From a checkpoint of a small transformer trained on Wikipedia.
Training: a variant of Muon for these matrices, 305M tokens.
Each number is 500 + 50 x the weight over its row's rms, rounded and kept within 0 to 999. Layers, rows and columns count from 0. Numbers have three digits each. The size before them is the row's rms in percent of the matrix's.

# up: layer 8 MLP up, 896x448, rms 0.0683, rows 619-678, columns 112-223
# down: layer 8 MLP down (transposed), 896x448, rms 0.0723, rows 619-678, columns 112-223
up619 103:470539529559428528419592435556484454490488424469510464491589576592564530469559490451509517495448525568435525455408427519572499526455479464437455441531508469423463454476459411509441542505645524519549439522581544414443499484464544468439550495474406524454487484530536509489482515510485579406477531525534558555484499460540530518515377472527
down619 098:374538491532481520521503556481470566518534542412568468508446548399509460382549542486521447510534594369575569575485564521449472498451508448453503476491492512494398444450465485501413429448513546523431586538481505454377448468469565499471513428448450438427536462596482509474524484589533459573544430499540504464433524543539549501473547462449
up620 102:556528405480523393531538484523521538505461499567556407481538477459536537459443511471590507473503503450522470504449557449589521509535466525524550515392517480459482457463420438508429592542524508487547474519490508463505549600563500504501425482470451527535555505630527497473498581539517471512496481474475478495506482486423587450476529620595
down620 100:485591509470500516548407541479497593531536521435537392496446569491571475492466509546551516575499540578562478579535488467455460512507533439527461470513521530409549454471570506464564458498406548550459475446445421516569496508637543564503630574500483431555491422465527443443537509409564478513523542514583478509480534465570528492579545472549
up621 099:546531553560482449538581557454454585597465510512454471491475515561511551523522548426598493531389467525456445440452449498487444469397545542579542522583467573541458567511526512540555546538520576493463589521428557471462524532548462549542527545501439481448461446516492518577521547440514491452457475461565519510491511453467534609433420502440
down621 097:440533549512500575464416480444562477533420540534497389473508522419470526590501485464444573565454524542531405447574526570507404484469542503483590509569498513438455465490502469531509499542527549482511513412567475444533416545562506499450480474458470498502532455532524572612499532466558480503465478518459463417526521556601479591474413491417
up622 101:508455553636531489434498531532432527522537505597499470447477448512442539503425499422604484532524440528501507515496460509575562501509482545488445454500527536543462513454474505437582439561603462485408519446505551503486511388515538478492581508393481563550503535453484527510555574532403489522482441484444468429533471512484563498494510438531
down622 106:549481593588485549445565434545479440456449519429510559487549484582449475454504568413536532508468555513546598478439518515524461511473468447460451530384494391527437444460530548497463464489459479476469529385475564577562548544505493501570464400440516503506416484460470572557485523478450446576451407550517515500533461517511568492567462409518
up623 097:485470449480538503460497503425411463483483428525558486464544498545489539509454355527524485494566496535547491463551495547392515501465461436480570523545557590530467481476545439506394540478504396442565495497588588487500491524481527517465545484529478466537545506484480458511428655482454488484460527435396587531541519542491438461445518539604
down623 098:499536638484490535451509500546456497568487461522528554469547493531571477604554464428555513514460513512528534577517484493431493535467440403507530478514464503473585542440485588516502521551478520572525522528467571488451535452500579479496471485520412484537548468515549496607506405457565551481403551559466451458481535518490496442549471541449
up624 096:513476529403477475530505482460598500448456447426588465469450467569559418547437424449520546495414481553497579536516504525499494459538602468528549509493550519459432605504472569599421439472464481527480487507477517428508478508498485553498440480467493546512566535509439545488480497407517489475453571473475378448514491466436504493599502515574
down624 095:480522486464498486459504447549609390484433529576513525553529612448544522474492601493512511481588408567455602438441512445515448502561521482519521444541493463494591507574586420558568586576538495531437489432498536485493483524543433506488503571476544373521554440438475473468538551495530428524404466529582479516452589566479476571494522500548
up625 099:513453509591430539485516583618399516559499605542435521600445444506529497490486503456547489485529509445514461541502540472489488497469507600503491440460488474544425399471507508576533521494489504551467489475561486458573534483514491442463470436546512550519472530518405425524520470383451481486460451405526524557557537476535474615587455448471
down625 101:463497611538566491519474480574453561573479491552428521476505506503526464523506471456433408510442456498578585478503477444503536587404560582502510453477549461438448515460535554480440642531493455454462472638515531528546589485494498498532527464493437492475451462559534525569557530546482527548455488558513582487554543405454501552560616419499
up626 091:473448415586527487439452506446535507553500596436496512482543530497448521474508481498552495482493496454512530488530464516548649484515542576566515513534471447519504524475567529547507560488477529461526443523496493473462497478512486533536431569393544530568493543601544508512523565492521526413484498468559409550506509484456514526574426637490
down626 091:411506495473493547522484509513501361516544512558468545529456523465450516483507492550420485527582517541516511515545516462533492566542587558600577489547466531476508544459501496484489505470454531407461515553528598572488571454491550464520454409510533543548541506414513457325527526453512528575507515525519539504483565514492470515501509531523
up627 106:548489541502474430512564537550517431450440573468549474396482637440435507444567523396466455509524680501621547485527370627551471537497502516528466452560499538497479527374546489600539521410569563419586455472472425416488450512562459496503529535544437533501483511549493509541473522457430490451512452503473522511549499468452482500463431507470
down627 104:515497586545525439492610488540477370501524483482513552446533483579410453471579417473455480506552517501533586472461456547561528434467516500452500447572511470476557510429438527548506473493414453441541457538450491602482407496537433495477543562564467552434583543475520413544597533472414475458493420442543558501576540484466521460531428435383
up628 109:501498554579497467535495481494432523596464499480445526581499443519485509563450589513496485430503430491411527498526476595549586410530434555425506459451486493495456479464507543533480399474587570438543466461462520468582555551456455496504523483501542482495392552568535470483487566576406508521509433479535510461528492499491609411509352488501
down628 111:520518539558533518437458422471508472504576496496454513492531484472527481442543496487511545461498447454491560439477429594522471532566514457489452438486532518559511474447484604485493427429495488461520452492454520410536515550509429549429491519528478500518514495468558494548528498517486489458525450500522517444430562518570589503488494419489
up629 084:542437486508491462480581481544601464516436583452560472543445544505514502451571422571419444458580489445478509461526482576576466453477447499468430489455460532562565433541553548521452451563548469513496457432549465484580440490485419510516503512497452593507503532553520406420502510481461570441484542577499503486534449511386518477452520485498
down629 084:525535415502523485547458449477563513535515487483481529585464437523432556557359569486436494540492537589550456439551578456439454536451510526527497470547514436435512592539433512579603585501486476560418509443503399415510586523478521551562480514481519556500522584464478542280504510419549484474512521554490464471543558480616499382513462518581
up630 101:538505413462458546514501517551490492473534429594426484595488478465417518596499493506473528493459492546402513524419442462529481582537535506427474521506448441453357550551465438443496415573448546541537497456513506428506408460409492430389478486439484516430546557430546530502468535497470527500484509619498500453475539471531486426462468445533
down630 101:552498421574445563578584511461474447483505573456460412596531491486520413572568508510487537446441446536502537619499527506448475527486488566494501589548471484457472421526447471529536525546471482466548546494544495500524464515484522484492534524487400507476516521473548509465451499428408532496548522518479444501429539564434432575488535571487
up631 106:574455415503445546501511451499467420501556536497509434480566461449475553469483449497475408534493511528487489523603455478475496497485537467444483451491409491579430444443505521474490531532560522546386520427461473506460493557462464473475434450481479411463504465433463532563471376559481519534548551451442527497489455495470563574442488511537
down631 118:462503557520525565473469517447482553490554530493479445489466473501463558315398483541552518531496550480433577589551462458502457544533524404433514611520493461562455623509463538559495421568572557408480492452421604500416523458482426527478420527521538511581440493474606519605421477489435426498568579489479625463520569486521544384393502481531
up632 096:540491576532560563433443569558448431547448476495529496549460456454526552458503495483475456446477537560473429520604507510446510501356497429620445528502466473481482500563543502472465467475598469504469515484506477476432518597526491447480518539478419490466593513406564554512466456460478516481464522488578521606488511411565507447370484602529
down632 095:440584467518491467478534534453573445498495504511522448529467566483383517501424478462505485465519518439434498504532420476520542570501565577478563461532565471526476440637523516541492588492486489439524494535606444450562518469502524525450504449475451505560511450471513480523508468476527428507456563499465477545550512512604512457481492462468
up633 095:488500446539520404437530482532349480521452517477508434447515427531544545576481502543426487488513488536472488493431520402442485422450498470495431549632512510489455575533461464563523505521475476449484507432503490537584544551462522537471554523483534575483585427546419513492430575433431505500511528515412598472489459478501605494477458543359
down633 098:473521567475467456544491525624474571560504470480538427482554488473622459437450459483505568425506426549517459473519527422387474427470488514528529525575566489498437392456416462519446512526450543442464504581367437539516414506522495547524440512526485516452553546471517526569389444537500572476443492531439529532517559428524572465370499538416
up634 100:516580453607512520512500487538498494497545450461575507446405515528556522503419515551425513501406456467510510494513474552503477447582571441565475438408541516483494527435516575430479564524501567518554538592578442510531505504533437532507502460398615533529465562554502568498589594478446479483465516457565508368597559481533553563472403492410
down634 098:461565515505513436522543539580490567510520526568532574508564496525536502525501449514422470556456452473495529473501559571432499533458425479472503612522484487425513469540452522483583442453499481528517526520540626506532518468619586600505445528478484477496503537507507486483581496424420541470640482397586526466497562533558476592441523560479
up635 084:499514508484497543468438561403529522529544509506456663528500466536515524459534528380649484469483489576421510610464412528486513493558519477508455522519480552524478438502564526488533497465461424410441497544404495488417445451488508485453466510515495486459496523394519481522611392522484577535499402544384447525449494443518541612481527555492
down635 091:496510495441512477541611482573477466473474437541487481526486568435580411611474417610461450425538515468503577450550595500532527507521561505470530533549490554383524616583559620541482596470456533632418494481522540494568537497510550484548517482541616557470470474511533456440505537552533450455460560475497426440462496645467552414537511462490
up636 097:466438520494526403471534515484508471537480481525533493482449563480448482437473359545604523520539515469452603481498399425440516391399529414558574531544518555500507473426472447416455530524460442574461578563539613401427490531534539553535546483481459524550511492447478394521451482519441612471436557556449431517538544440479482510448625511472
down636 093:637462413597503453513519544552450513566481479524497511480594501438486492463557585603550627509518496378495445468461510447488512470469513410435487488469539442437491547486411495394490444496521568471594502544438564543562502549364497487439521442463486557530557462543502424437515518423478555548463480492498499447508582474513413598589470442616
up637 096:478493576428573580459558527481400466528520407503474604511460467523506594632461487482580442520514573420440477509555445578515505471441574548499531415423428509489482534550484522494535577563596401538429538528471478542584601525466482449489515501588460516455552451429544492569477534496472469596555477468514448526446566558464454577513505439462
down637 096:446504527453524473533422424501503506519638479388529532476408566479523426476518453465462408419569526492503536421459479487517479543490469573416542541529515521538428497559493561425526503531616564552447509521490501536497548509464531418442498533510546452419469490451483480585483461431652433522482551434487489420532480487624410480563461546437
up638 103:461535591495443533469490409509513509477552499491436436482538564565578448452485509498508521497487502451544583425511426558475458512455473477593557482564508468496478563525476499518510472485555565468443572455517441483498502632441492445499433517525496392515510495524526541513496506532504468489534541425490472533497386492554524577561394501502
down638 100:543480566456486483555591543517413469476546474456466497433467453516515495500558496456480486553452459488533473463551551430534530486516480500521462494498550570531489528414546563540476455417492588531427539563565570446467623505459492502634484514578587498368559492509515566523502427501458521487397563400514581494411464541556493573497503535550
up639 095:509560358506500460531518532543464545524560529478507507574456502537638411442426556476502531519594548466525433503468506408531551439532475471469462481443498438547331509591440512480495418511484353511538559561530424520488490569476492488573477473498495551416571446381518590486470523543386479485555517486515552528564538510464522454462493599540
down639 084:469438617494408421487546464548491516442500473488514498492473498389440551468590543510395475460504484533574478480450435404497574498590527410460427471546520518503415534545531504536550467492417463428437518488564457542465505542447538564457557543484486423448506531501619452648509513529536453450446456477403562480551450534458555471528523525506
up640 097:613572443468524513565454500494478397580460432538509530491510451565541532521495497502520497565489621510579464561537490501548450449441448490488525543508413393501522517479488466541572556509521489485608522438544516396501471519481480449463534514518477570492486554566410604441507521465494507533511527497555573431541511462494544451481400502494
down640 094:637475459579628541566500444507485475588516503573471425526508518560489455502594395531425626424587544514406441529484467466501503520574452446496498545442640443527430478517617481578535472471488465493474506526512494487546526480554467528566589488489446652489527510537571541392513513532465476485458487539418507511428468575407460555435512538555
up641 096:546532463481393446516576493495443426510558579500514443448479585560449533538546585464516592537589513573460462441525572455458546493571454573435593549509496446437500509475489502489538446496542474474493503479488529450503582527501420507510480510480476540544458531461488494479392472479546514502456522514555517447557509431516628502484469473416
down641 097:536540555492418481484435533363396562442515508456510561472504454524565609579455530498486525522540451541581497444533438471493451492448584454508475463442514520573422423355489479560470498478463507548459552531467476538553532401481423455490491463458440605439496493509512506647419517511564514523448508478636561545499550523523524512450500528460
up642 097:510531577573557519486575529474529441477571461569551607440502450538539477536508514500482528423447551441564464508515480444517594548454486505509485488500586478467533580407541524552518499441473482556541519530519578475585438518455373496550437509453494533472573632478440419383432485511546523514486464432450522497377484485487542558514427527500
down642 094:424534572456489570515488481510604503549500438512569444461604520460451433443495524517460458534443482525493558586506500510531483463456554452475545533436526564485460544474516559473502544454538511480546566499486552608470539539574465426499512532547481462544550459558565443422473471377437429493519482423511489514478452479511491534479455446554
up643 104:429573565545449508516468477447452439468536533504448468499410466416396452460486497483435422521500468514487422597508481560561499572509484501529485541473509485486494546470437518472542432483518460461504461514410620422474425435480558492473493520482461536502647498550508582425485445493451608463473541577467574533486519426475468480538593495465
down643 109:573598512462471467566488471524516478543564507498492552555462460420421474420475529518485369509475460549464542407555583531402538543461556586486503468517601499484429509562520577495433488504472558544471447492529533484476427466499510529474497500473629540463511492533500423530496408475541520431503588498511527546492526498453455465518620486491
up644 102:477451466540521535521462481463525476506415526574428467482414543576481476506469506564505471568530542506439534528598510496610557500472461496559521495515522528531493422519459568433453582443518422416401471577442542515500508493460547429487446489482486570413407505571449473472450551528420542552477501473507499481562526454504522570500530567493
down644 104:560533547500660600588530442441421514516460537494456508568472443504486472569508545451494489458473486531528471530542439543462451478491530488568493471452477516595445502585469524584556486517603392536534452442549517514506512450484628570487436441536531496493479497473502469530448457464476501555530549467402510469484494432511563552516399563479
up645 098:567461514476464535446668462488502488461546457508448531434499524512536521486517603575462489480490539418495508435548579508539506533476507522467572466539512556460515493602491465528478539417447548451445439570503425582522549540477511529466411436480479577399413429502478533518494545422509540515560466555505422482555582534459530495546506491546
down645 104:503606610463485502532513492578454559573506562401478548461465526479492599470524555495569526509496547464483499462534546558437507603525533489527537493520494544532448486491514478490524523474512538530476431528519571475504453528545510575479477446509531520480623377476586477486568485632504525552574534593426459466465474545455495445547582441505
up646 102:405642559448466487483506561422463477407556487410393489490493480529477522433456551533522489550504510555548537455494521467433510438508476605551491541478485448583514502507586519498537467488473540449477471440513437518464403460475545464500411450433514482576572555472507526436499558453488612483492471566508503479635481491436497499588432563501
down646 102:497532467517474539498500507514549448406473481442424515504480478573481488469515443476435454479534474346536528521520618553416492531528556569444444563550492464561452497436529571489507530416527464526450458525512507541542480516550490492487383513419494519574576517501551422450522419477472494481484467504644476479484527454542495488549511451528
up647 096:488499489526501486433567523494495584450612521554511556439425579638506430381507440497522479505588516508460452470523508549520456507535473504479543455515529595511451466491565445434534484541464430463447532481541468540549498424431524450489489475543489508452536530480526514540500508512472485504572403488438382528556495488552521577472595482451
down647 098:437497526519524615467574547435505551500450477526502590483571503534483537503481468498539465524467548412557490608485522450537533526529525510514513556546490568505517474548537499436563499549466414594476557425490528541564475555438536527383503525526471436427445543502501512441433505436525480462483520582437423439586501542455398483493490577573
up648 097:444530447547499506466443416482588447536495500472521493418460483520401512491518468584471523413469519530456529586525414458529561442489459471551524417563444479519512469556445563499504531366465527618404443427372490483523492432498461442588527498480470524463495640419504539467548469456448543496507494510508514538512408445445506510618461531563
down648 097:496430450434526515399499326511512543545541443592496519541525585567615573538491477563571559530595483497478513441481537567510562445503497423526576507518517469564504387490579529512492498507611468571500497475489419498510537559400517422485532587506475488530519474561445444591547484520501394553398416524520540384448563512406523519557489393595
up649 104:500538428511562522590453523531500399617522441490549557563579500425517598553434509492493532507437476489442501496505462499527529590433523613501475428413443449460420482569462453462550609558430530483445458457519503526503479557527520416508473522498471478595532446494591437513547518504458522479593488509506516519535550493493449483454505505510
down649 101:475540597506487509579459522455539470509578513502471509534538474588504522567597466470440599491472521446425491465401502565534533535505504495480476470533544464463495540419555467542483487512504466502537511473524482489486450550533534517505515475591528492484567550440486463535569515515492483521494447512413527524618491446490469508543511404520
up650 094:528532469566516475477476438546425632451500575571518492522445414459491471475399535463489433464430432505535595425537435504527511517535475406463515507535492525599507545447543515429412459428504490476524544479504417451458447482522569515543452547443572516482570518477515447570556495533467492500422579467519516465530467452469413539536568497475
down650 093:493475470457410575514483532534540589421570569472523500441617542496483451536547510478495565564435498441515425559425508446442519534502410429474425493580519503547541543478526503520368490400497644453495470545490520426474467556502485479475471508507446396484543541624474503550491619551476568474495501491492493506432480449455460513529563512475
up651 105:544480557474446535560509523434535461568506506477541443489565547471510445471463446483499441617502497492475542450596502520456523447469559632517456517546472376536444420571493538529465550463530479421461565350494544467490532646439525548537471495451537556521438542416476491548454435460469478431459478512578514568499520495454489484394499513543
down651 102:490557515485562482576518461515541497549508491447465521567488553480441539513456446484393523446511467580509591420488439420510485551523524527586508509515446514486484392446484480474452515471568479462486472426482487439481389583475554502523461519459490510428474525421470581457444536455474557476536578513505473486418571552583527486463568478581
up652 111:515458491485565509500450482431542508447596462500508524512480604434530483532437513396448480451466459502410422606552501550463452510469471521504522450489536542519506575524442455530524565543550529521583493535549352564465466535488505469486501517495501477601528493530458571471496513459541495466521447508546522541560534512434507453576525527474
down652 114:455560519534503489484462530401579461480490539608483613470515405482516499534524519474536531482500474497525528507465458578533448583389576515582512505428476514552417458571471429387499512549528478390520619559484452485497516525510516486390478435596534498494481481506518547564496652436561575496501556504424415458518532473481531491532504497613
up653 095:474459532467497506521491409521485469383479466523519478530455447573476536482468517496479469483535428438467476473553532543618557485529470447503459553529475407486518550549431550437448513390505466499411485584547553473538454582482589530455487480534483519486437535438505466580587475533522496502585530521511508501510568451503529504453523444448
down653 093:515503608497449380494454475530487444552492482492476460421566582486504545534517457482575461488537452551537470507410465584503565405563541514479637655468543498548478675493539479547415552418469434546497455560479425473576493554520466613487571516522568538469482473535466487507493524500515505541451470430447490489508514588614591620528521515494
up654 099:581468436589483532608509529501513567506547512434446517530489507453441493455447509474480510431497500466597465507459503485459440481542486498551464621568486580451415420537484540499518540400444575505522472480414548478546447519477506444464495501515507356531533577492508546482488404453553461431462493428556455486470515496534519539545544507486
down654 082:584411670512561522420422459547469569518530445468478513474441431490400566536533560464428508512596502411514471494445441545471482488553472464473490465542419529527462527542445478424531430436564468410495505428523582502529515542514508493474488471490502466557483444466552431661455473463612467493476500412477464493537522484443472527583524585478
up655 102:563597536406536530441522478420442487512527503508552476438522521462548536547499530503434437493552559466384504511592497498574457543459478372513466493491506506533470493426471462544469441584502545498467500583495512512488444500501454482432548501424536511463480602485522551477537531511544562447462482499467509493426445478564513477532477478493
down655 103:463486605538636536586491460514589488530540613421553439490490523419503491536457493487503457573482461503378444511565480488481500541478580481455468534537561483516512513472426466593581477480518507539547485458600466507479504488510408445429515496434540425490431535573571417531453486551518559427506508554439594454459560508520429486560469435551
up656 097:504542444491468536519571466519569472438494439505395397477385399466569559460543563571508490497445543549437472572561511541501549430534426538509525555463375509474525463520471489484512518575528507505574509415458446590506534452572540516497505470439482501477503496444509494536502428451528508505615522439499518448514494506495554450496592534502
down656 092:577508466508555551518520547529474505487595481510544549479442543535493450523574534550502516468527389497507398463447484470547500515543525497417495549456551442592424515508547412598408448433432397531530544421471579515506514453466573379433436412564438473594554594446577505456549461487448507601501511492496536562483486507411488525477485558503
up657 095:498555396491452490490397562540555486497554527573404547433529440407432496540467433461421444547476550510583476451481532497587484507560487508474501493497609488512477507517521452511508465510563432480472542362449463501558524473544484487647481568469489540531523506548458496532475482539516468447464431500535524543517502493515406595597516534488
down657 095:454418589492526479474471479466567460388529404500452563429518575546455610578404477496469518451395545512481516473516480501449471553573526506534533472552477495468555474484451435488525430497540452560519521430539526535486490511543555598498364565446469432441535496539476457602514533487547544528591379531470483546390500425529478548536587498484
up658 099:470459449477506475530532530511467467563444546595538452446501455541481455524536440412520506488475597577557425486522490553483424497578475581480495524607561577429480518528399578457482496460510430615567682507622479536559463476503498487549518486410461481512448566473506558565474516579422497514502466378482427574522390451419461518534443522452
down658 099:469556500509489469513496442557569407578404531573542459457515488554458426579523483482473451533501473484519454532561540508496530538530527556462496472523489503454510483488491562511548501494547441523611524492578479500452481423517444559575539488450547634544503564546488460475448410488494517544554474450480569387497458539452610535513536522479
up659 103:504546479473428457535510537396471393474558461545461549479565496469515502503394537505442511528388477565454553464482574564484507509508439530499495533481558499524559526495531501530510542564464431510530486425457536494505506543464497482503555562525511311433511457572529501476511475473534481471431481530555461549523436477430518451432557491569
down659 106:557536461485491511478528590452522410509438402525425455447428490586551545496462439405480447648474503444370543575545507498537543486551473581511451544567494528517418470593521461522456490442513424421522571511536494541456423525530573513499532522487440473499548449509545569578583534489508514460452454525532362505509515523540497523458503557474
up660 098:536545467500493516420466529376474524450579481520538480552398458443537475453474463564458465542456500481371466405509482465556436507475446583437538429526493560564545513461520531441471424499496514551424484498475492460512422545455448457500477525508546485544537513529490525430446480485489514536449494576462408500493515476493555508544516440464
down660 094:504391529516460390536533481500456505500482533483410405549467438531456475478508573554454520513578518591461554463551507423569423561444555528449436448489429539491585507495364489440508588458567565470520517515450480431494535421534541556526475363636522438505516418547416506551431523493495476456507507649450497469615526407486518468563546576485
up661 098:431500350497493489536540544486520455514479441490544462522488439428475508544481571458508447403459542483497489490551575514541492499519456544559428495489553523476505468416513401451537473573600425457405484519505366486565487479517499402447520477527535527550552495415529594530473503481446417489479485530537498537522524464457489423521499427501
down661 094:517468428542566559467497441507438468525403531441549530500509509435463487481526523525648611489543544481549461398438524497495579427636569388566399420473519495461577529503501485446594578463484504491486542438549575408575574470485459472565392370515602453502551465408564490564467491479428451528429530555565447514496500455500486530494531491477
up662 097:521558538512515525504505452516387450536495533485507397511603563542450474489504584395440515468488460410489466438525459550535500528445576558583582498513504551513520547455518480435476418383498472496499511466512486547530459448461454488456479442526505473550556417578464534537482518473473539466498551563492489566528458436577507500429442519549
down662 097:449493570406508455498403503502467468503570544555499465612499440474552510442548495497455516534479527584533537538433477562520584398435556485449538544464504511529461533445414566402459520446456622561533470542443486396399443568462511437504534550460689553501443500637484481575563512422525518504576456507471546550452424478592488417499575456557
up663 098:572455446462384459469496489454513492546428578534515510413582585479567487529449474603516510460554461513482485480537457594555374574415519581538488575539596408434423520505476433568536414482524440501463563534442552544503513538541550565457554482488455569540451511541509489516460420505575536459492542409543481513526459424418428511484533515520
down663 100:630441640514518472431510564421452396501544512460576497460471486562462434518455485496550465583427473544500509486494478434508414482479480486444433466549517448512527526460480492515494553488535564485540550533607576574451466486501585447533460538504443557507501490518368526518549478548534485506519516489468411503426495520536602449587496482464
up664 097:438485454486486535474430493420572531489464520567606523429393507534513544488538501490523432504439529448389490493500516458536482408458472517428469529469478400490536470482478459563486515514527524562543518463533465497572426522560475522540536462503436516365475478508574484471525428521459483484441570487479552569470477479474453530559448488434
down664 102:482580574506535488543470528439533551406549483470520568619431574515440587489493476508432398589507526505455508471577513512493573532603557499487477501476548551549476478474499539425512538459443489545537546488441448548551508489499443477453556527388417489558471566423539552476576575466463520477395542475462448556575541501509469481534570500400
up665 100:495495498392451553460514485538429409495615423381507488477519532450455456490503555543456503480515513497489524432502432510503498479484492492475477554484435526509504431552495584511416494456473496488483508588442559569582559489528499471435449524520544498469532505414481476480396503487525559470492446456428514558469481459606602535357466527544
down665 098:521531346385490413506583536529408460509619535495597499503439442533464594479449519417488545504460463444507480527523519529458519651372416537487374594498504538480562568553514568457536581523460515608562455523429476514483473461516482448476436496474482449459505527507437488554424488446472510457481549497504528460417438510513549468525503465488
up666 113:578401373419552512482504370471514464525464543443548413444531450522550508572402492467589583509544550457536513459528529415516539540469663458482521419560459549523452427580523568494574449505410556571394490586495534514580519498564449467565443424478503437548504462540421539557450566449474495430533458447487503550455445438514565500507497535508
down666 107:469450396457500525437454450438498376526469495458528487520463529494545473564432515420520568501617518467511561613505478408423464483546626459462541411517515523497504485529524577499540426486529565536404440579589472510493471465552519491625452464482513493549524537514491534441517511421514474416494504528474496468432460427505481447426527548488
up667 101:528503478533540555477494458538440604414416447609542506508518466529533648543500504414481533546430517478455435492432343520468420509558452468490450542499438489516519483578518538536493528530535432502510505370533481558410466470518468527449472524460443523515379441502471388442541478485449479506581446539526532570549458454534466563476427501487
down667 095:481456598450511554465537500440457510499503364532520519465447481501524537539597527537512549443474474475537415523481517413451364444429477501436559577441478456523520554539489491572535579444489526530454561492561559535569561509558526562515513542412491494571438558524509555602593526538531438529420556573549574402593543511561472425454471487523
up668 103:487540411510474515482474519485473522572481522514543466381468474540403534499453528481407447531487514513471475503535524525558518591521410495447485386525508553558535495462501468544518506499487451513438392512445558496444490617459421454472469495445518462479512662557450517528499513456522508511400498561512502605467501449495491556459479572534
down668 103:440524618454481567469530528486495431528524592513553455416539491552422425497425409448475495506488532526461495518529546485474564509444435541501457523492556599523502496458521409520536527509419505503482469523537500513422504543498451456551514473531422494460447462455499507588496520530537503483546407635475419563488447505617611495463518492558
up669 107:515471466496468482506483446477490554386548467557527365488516505469435476563520517574561543546531444416493483512617507508520497510462458526502391578425501550591484394500525504573549496543501515523535447485497497467482529541495547464547553475573528501523579522458440456613510506503512481449487539491506506546524498478473446499551480487551
down669 114:406441437594494553438548530463455492558461464470484629545537480504477506487526567472445553516435393525481500600469553521513490504565464452389473489538489518525492527490475541572465527494495434584560471494479423515542467529512642461460513520570489523496582595469547478428660456457507393500465512457491431580487459488530462529451392545552
up670 106:516573591489525565499448457486548477496608468467541485526498506468499472577486559610534440465475456464427409591477474474456584462526490548497512480546497503503382518492490581433478497510502483471514374538458487488493469577445497564521528456541519506427435461493419420494561502443491504470393459562496401528482600507552567557539464536439
down670 111:542481568485488512476506527462507463660581496513578572484509495519425493440527538506509478477454577577465535448574403530395485440507513488453465521505566559558471525486510515475517534559479504496522459451539537547517477544503514524421498563544503494488509475544500599577456477480581500544525443528489533584488422445433515449497503506510
up671 098:589418386410581439575499489524470398503485498519411417377454492496379486466510480538452490496521557500561535459576521453533522511547493566459558477471549453424515527490475505518428464464513476524501510462587586528515492499519524499454473501481528483495492473512514534528411464535470570522562476561506492455475557601554415535533520488462
down671 108:512489527530410563505575537581546435512488448476497522441550487550486507521570361421569474499527576451468408433469438564419557429478475436470504474461524587496463511414516501491560492544490484416522508557532451516491553496550479475512473540482526595563505565494469447510550449481403562510532485552510488460510549565435446538553508414563
up672 103:422530492521415539517429498416542520559559576589484485500446484574506494475396543524500560496557517467452506484444437573575535427438403527467542564478545568467611530527450506529513550502448541409477517542471540554411527501518515558566504478415566499508499483541494483604446549435453468489557484493525503549498538437515526460531481467520
down672 114:494424454581463398389626480571496453514564441518472493494595562460497495506530449526493525440546403385565523573478453443492493530426505475523525533494529603585452484491556516534513424425543472461608544591563450480477592570500447502488513434527486454471444535413462562385516500506561528454484522550481473491460551524554568442456431439503
up673 101:489440573436518494500458544567425483418468536470534512430427527423544464529490494589459558455568522530537527556481440549467414457535393615529603597464469479467564447448531458547472474556534535496425582445509453567385556514576546462474509513530522577560517515462536468502518431550449467493519460491514513532506488584555527420448511476493
down673 088:413432643515444481523516490538493597444479531490530481423450524381474580488531456539496519558444436476449434549451486537465544408562455465467532503442455516489574565491569526499522450400523482463521552502504559591518400546419561465466526537460530511507549445395513527588505483496478551489442501510559508606429581478605485489559561561471
up674 100:501538510469442470453457528496547483520704394440450500525546512479485624540500599595505507510539512509457472481415551419555439513479487548495542429464436581508528465547522567548482492430461527537598470558453521497470582536465484484459481508474578508529495410453422553486527513464594497405511484456530516420558429500429534453476535544452
down674 100:529461547558599579486559471593551492409468374531510506497512508621530534517591498469490517575558572491413544528449509498584455580570476641442558480508500492510429464574547420454418519432571465528489593561589532535539517526512469588470518402516485573507540454530501448478542525509530493508513475460524506518523515497569516525445477539457
up675 091:445459466572575559506482525493581532492573514413509572437482487576522467487601474523494462477586428410552385512595513478528515506476533443460488411499568643598455435543570534594527432568542516428593548496537505544511539457399495575504532497425485541556597522478423494440562487478502520530536513450498542533557527462607431478516553430451
down675 088:384475457393521479539504523536499542507439593478474419512617466497416486508414498462577374518431586484469490479495506524473459441442519480559532565495471445433449507536482450459464532569502516453470491429543523508516587550481503429459486432543426551449514518460502494424469449524547490440414535605514524496518395515502472490470508507490
up676 093:525535469531577529453511550515524595470654513536498523556466445438489455480478504443456496411504549490596454477480463570460470487458514495490516474544511464626484479514703465421469576493512479451498488515475432466437551471502419499488501458396530533448461456496487503428506429562458514537413415509402486443535530421611569532545551499429
down676 091:588433475525521513545482454489470556534526557530472480413634569464526533510547574478513564459451519508439539571566511480583507493442496476527486510532408520473575461525411516522539432522450567490504514551435506505527576506493504477468560456536541470502522455457536574481527439545503530506524607504550468511466516505487507432611405404478
up677 090:529466472503545516508482466438486532600493473415479394468489507567499450515481490481464600580506466489515437411504483537556442446516511512543598547445536456442468459438542531534559504518583518470655521565471530436554396431458534468514521404509435445507539494471453503559564493525524554493512399507509558581499427407472456485519498551554
down677 085:565530478422436494467430406516469501478469473425454542494540509572482477527515567550522441458517502522530555556485558464438432436512495509464385525564540544509512503479495434485611498507457584467505474486406458569528518456538478623418477476434605522531499540513431573445440497469603481629490399488451526528565459613549505525470468472585
up678 089:434574488476507396484563505486482526463485453506557439482484443445484409454465485578536515580480435560550440456470489524532421530522403560538554470478619523451477428548494532535458489410541588530556639504511576454526538576495519465525538515473540520457528439583464499537476478465422540470503518574457535443498505528414498510571439481462
down678 101:487487493448494592577433526553511545639578530473498494444522482505509595565536592465478443432444494533432617473531482399442585494470487483486471500503337522555481485474538510548475543545447512498491424571479483537565486478424518530428460535537569397445578480470518590513485558554541430583543555506542482572599523477514549529445541551539